Weights of a small GPT-style language model, trained from scratch on English Wikipedia.
Size: 12 layers, width 224, 7 heads of 64, vocabulary 2048, 18.8M parameters.
Each number is 128 + 24 x the weight over the matrix's rms, rounded and kept within 0 to 255. Layers, rows and columns count from 0. Numbers have three digits each.

# layer 8 attention value, 448x224, rms 0.414, rows 79-103, columns 168-223
122144138097147124119111145124120112159141117132125120100164125170121101142150129103156153132118135143107155142093130052084112102130139097134104131144135152146164127106
144110153112126127123128105102137133117151129096107108109083121140131158132124148137123165143141131154146088164160127105097129128122121138157134120134139123095146082124
149115141110128116134158113140098125071180146124123130086116137113086116095157134143144116145137115103109121147120128173128137107141085044131121109114132096100127074096
125150159121122129115132108111112148144126083109102140103151098141094097151060149107130116123122123082124129174146154133115143165115135128115118117112124140103124141114
142138079156160143137160126140133117087117153122152125137130167157073079111130107147145125094129137112130103146134118107129176129090119158134135117114103109139130136148
067115148131112163131129117117100136114103133133132121129137112113142131148131144128123157117159161127106122142114094159113118128125109150129167107135147142139159136155
108086131115126140089139094147115114108132130140142124145162114137127139150118098100150158136145131085145104092097109154114082147115129143121147130086113138097145103122
091133117188130123124077156117182129118144123156131128139130141101104155094099122093121117105135110092114148106110164105168128102161148122109140124091144103161079142145
131118113147139133110156160118121149135075169147080069148149105134148126088149144135173155115160153107149131127169127151127137161120121143103129124124147141164109130158
136120105113101152150149122156155120124196137135136129140120113130127136149138122139154097115102145133115159137104129105125115132132140138141111106148151119135133096119
112111139075106133118090115136108165109114107163143125113129125153089179119144112136133120101099132128122128138153131115123138100131148095117135139106184144138118146137
115152165128185105105132113144093141129136118130149163089102110120151122132162099124130133147107136108165119131120151138168141086100113134172108126128143142139142081130
130119171148104131179091124123093147129154135164087112114118121123140141158150109112145113140159155142159158155120147138143135130140083144132113127108138138135117129093
117140110139090119139139125133106097118149123147152124127133119091126137147104153118106114132121123155166103151093133102170119131157161116115117104163118126135146129109
184113136128106139135088136065142120102139109115128137128104130144132112118115130161101155123140148164117089100115148141118104165127115071132133115113125171118104111156
163108116151127167138126163129102115145131147149118138144123128166129109158144163118136131149146140122121118105134129163103166139137103149122140132145118115145130129098
124147130122105103101134151084103145108177119120111147105086153152125139156130149162157106103156118114115127156128106095121118135113138136107149109132139189076156111166
105136072147161148124145118149088130101175138164152119145125180149120136121167099121148124119131162106105107120083155147102112140091120123146143134101133155133130157147
157110113134132128133131112098127126141148104093118159137118146165132122147140169162117137146138129085148149151143159100168145146125097139135132145143134097125152095118
141143098107148136106132149152124145152136127114099162104086139135139145141062140128143077131130122155129111134125109102126128140123132096149124159080114104091151105137
114110123123138079140128128114134119129113115132137108162127175126117112115117103128141108086096187142130132129111110143131113138131183081109102123137067142131140096101
113135102127113101113149099152138137114164137123104121147146146120128113127123124161131140150116129149134117142137119112115126098156097125158081161160149139109132088119
169136135125098114157136159112126117179132129157141123102131127127164136122156133137129125132157149166133161113118113143130140103142152112143137136141127090122167154127
117127119107116118088142110099102145168150195103129144117163134114132138104160111173143147092151133086127174128101119117111141131145119122104128108099136093151109131126
112136138111135121115122166066168109105138113139120118135115080089121098120103115121134151140116120118140091111102109139064158139159150106129134143148122127123120120131
# layer 8 attention output (transposed), 448x224, rms 0.447, rows 79-102, columns 168-223
115140107091139151152139137124124102123099162135112111092137108129136136132150099122097118135131135158157127113086117114183114141119106123089130129133130096105183126080
202140111111132132143143128145127099123153176129125111150127148122100161102134149119132162137085151141133127182089139111157134144094136168122096150098105143115125138129
130115124139127111132075105153126130173164091152126132169127097109151162150126159192115153139116113131140097147115107114135126134094082156134101087136086064146128109111
159113139135147102137117128129142104154136129111165139162142089115149131105106118125129154109166107091114130146119130142114145119132083112164138133122123141141158140148
129126143126137117101080117130143094124136097098137122150139103082123138098114149127138131152127136110096142163158152136163153121123125104164172145103160109105113138122
128161090156142137142113106129141107108164118126121104078117094145130121154111133105126102142120103152101109118148172112124114123149156126164135140132116118090111142147
114090107105117107149137118135148150126104086133140155091157140130161079170140098157137125138126099166157142137128109127144150114109134121122117093158158167118113141112
097099117131112133085126122108109181142110095148125154079144150144111107083101141138184134126132125122133138183138101142141121060127141095149089132137157149175142105139
131126079101138138126159106143113156151148121112171090161159135172138145130116104104113132165091073174145141149129116095117139123128150138136127106123130132107129155120
115138131141110146100101143129122109118154134159156126081124134149154164154145111125128146156128132127127120093107116158111195100071097132135149099139146131129094130127
135127108126132129113110133128138077129119143109128126113152134116151167118132102115209111137174128134180108135109162117135147116126106075118130139167109111136139154145
160093105123124152120128180097129139099127149117155121170139095113095133157111157154104136093102122125136083149135136123132141132129150137109102114179128138149109156116
131147118110153055144109144092127133142133115143142131117133141117114171093140159129095118121168112149142136120117092137099094116137117109111103106098125061096187133109
176112115122128107100085149091145100153128109121119156137110144112112134159102097148164117151116071157117130121160141116138196139087147149135131138101166143195134128114
108138164122115127136119113120133117128138135117142121143133118059138119097154116122143128143132162158117142158125184157104166160134134160117147133141110049125149136164
138093078120107096168142126142134124123153121104109144153137153103143081168130149147120142127093115171140144128125158143110146132118091117121160136165129088152106180114
114135127131104165168107160080125151170133145137120091123103120132108180135131109092138153143132106122108098106087168083120122133144124140077136104114127149147164138083
108133142079102123127158138116159117102104134080127098088140112121149124139120123132089124131119112136125131137130164149156124128098130122108108167167119085149129125090
146163083125119106164148152156154131091194167113150126153133149153110138121125125157166155123141151119166125145116140146127137125128119126153170142120151144123074138137
173124185111158148143149116146134097121126120157149140157146077106119142118156140105131114112128127113087105086087142143115145166130143144122087141069133144128116110136
139120155137166128152083097168149125110104123164141147046110114082153094133105163130147124120136128108124150145162127101135137146132135123159093149149135127086103124117
155131153127089152091121139133120116127133157128114154162122129148123162141145163133114111139103144119122148067116129151113133120136140149114139137117099119142099111134
168127106120169120155137126090101165130157132105081125140101109121155139130116158102133107154105132171161116137149160117142147123119122113142118128142132074116099119115
142139095103111128115061133132136192131127082150115092181156128156154124114096138119100098180136144104108115146119080183112136125117100136146134141131115098138141149149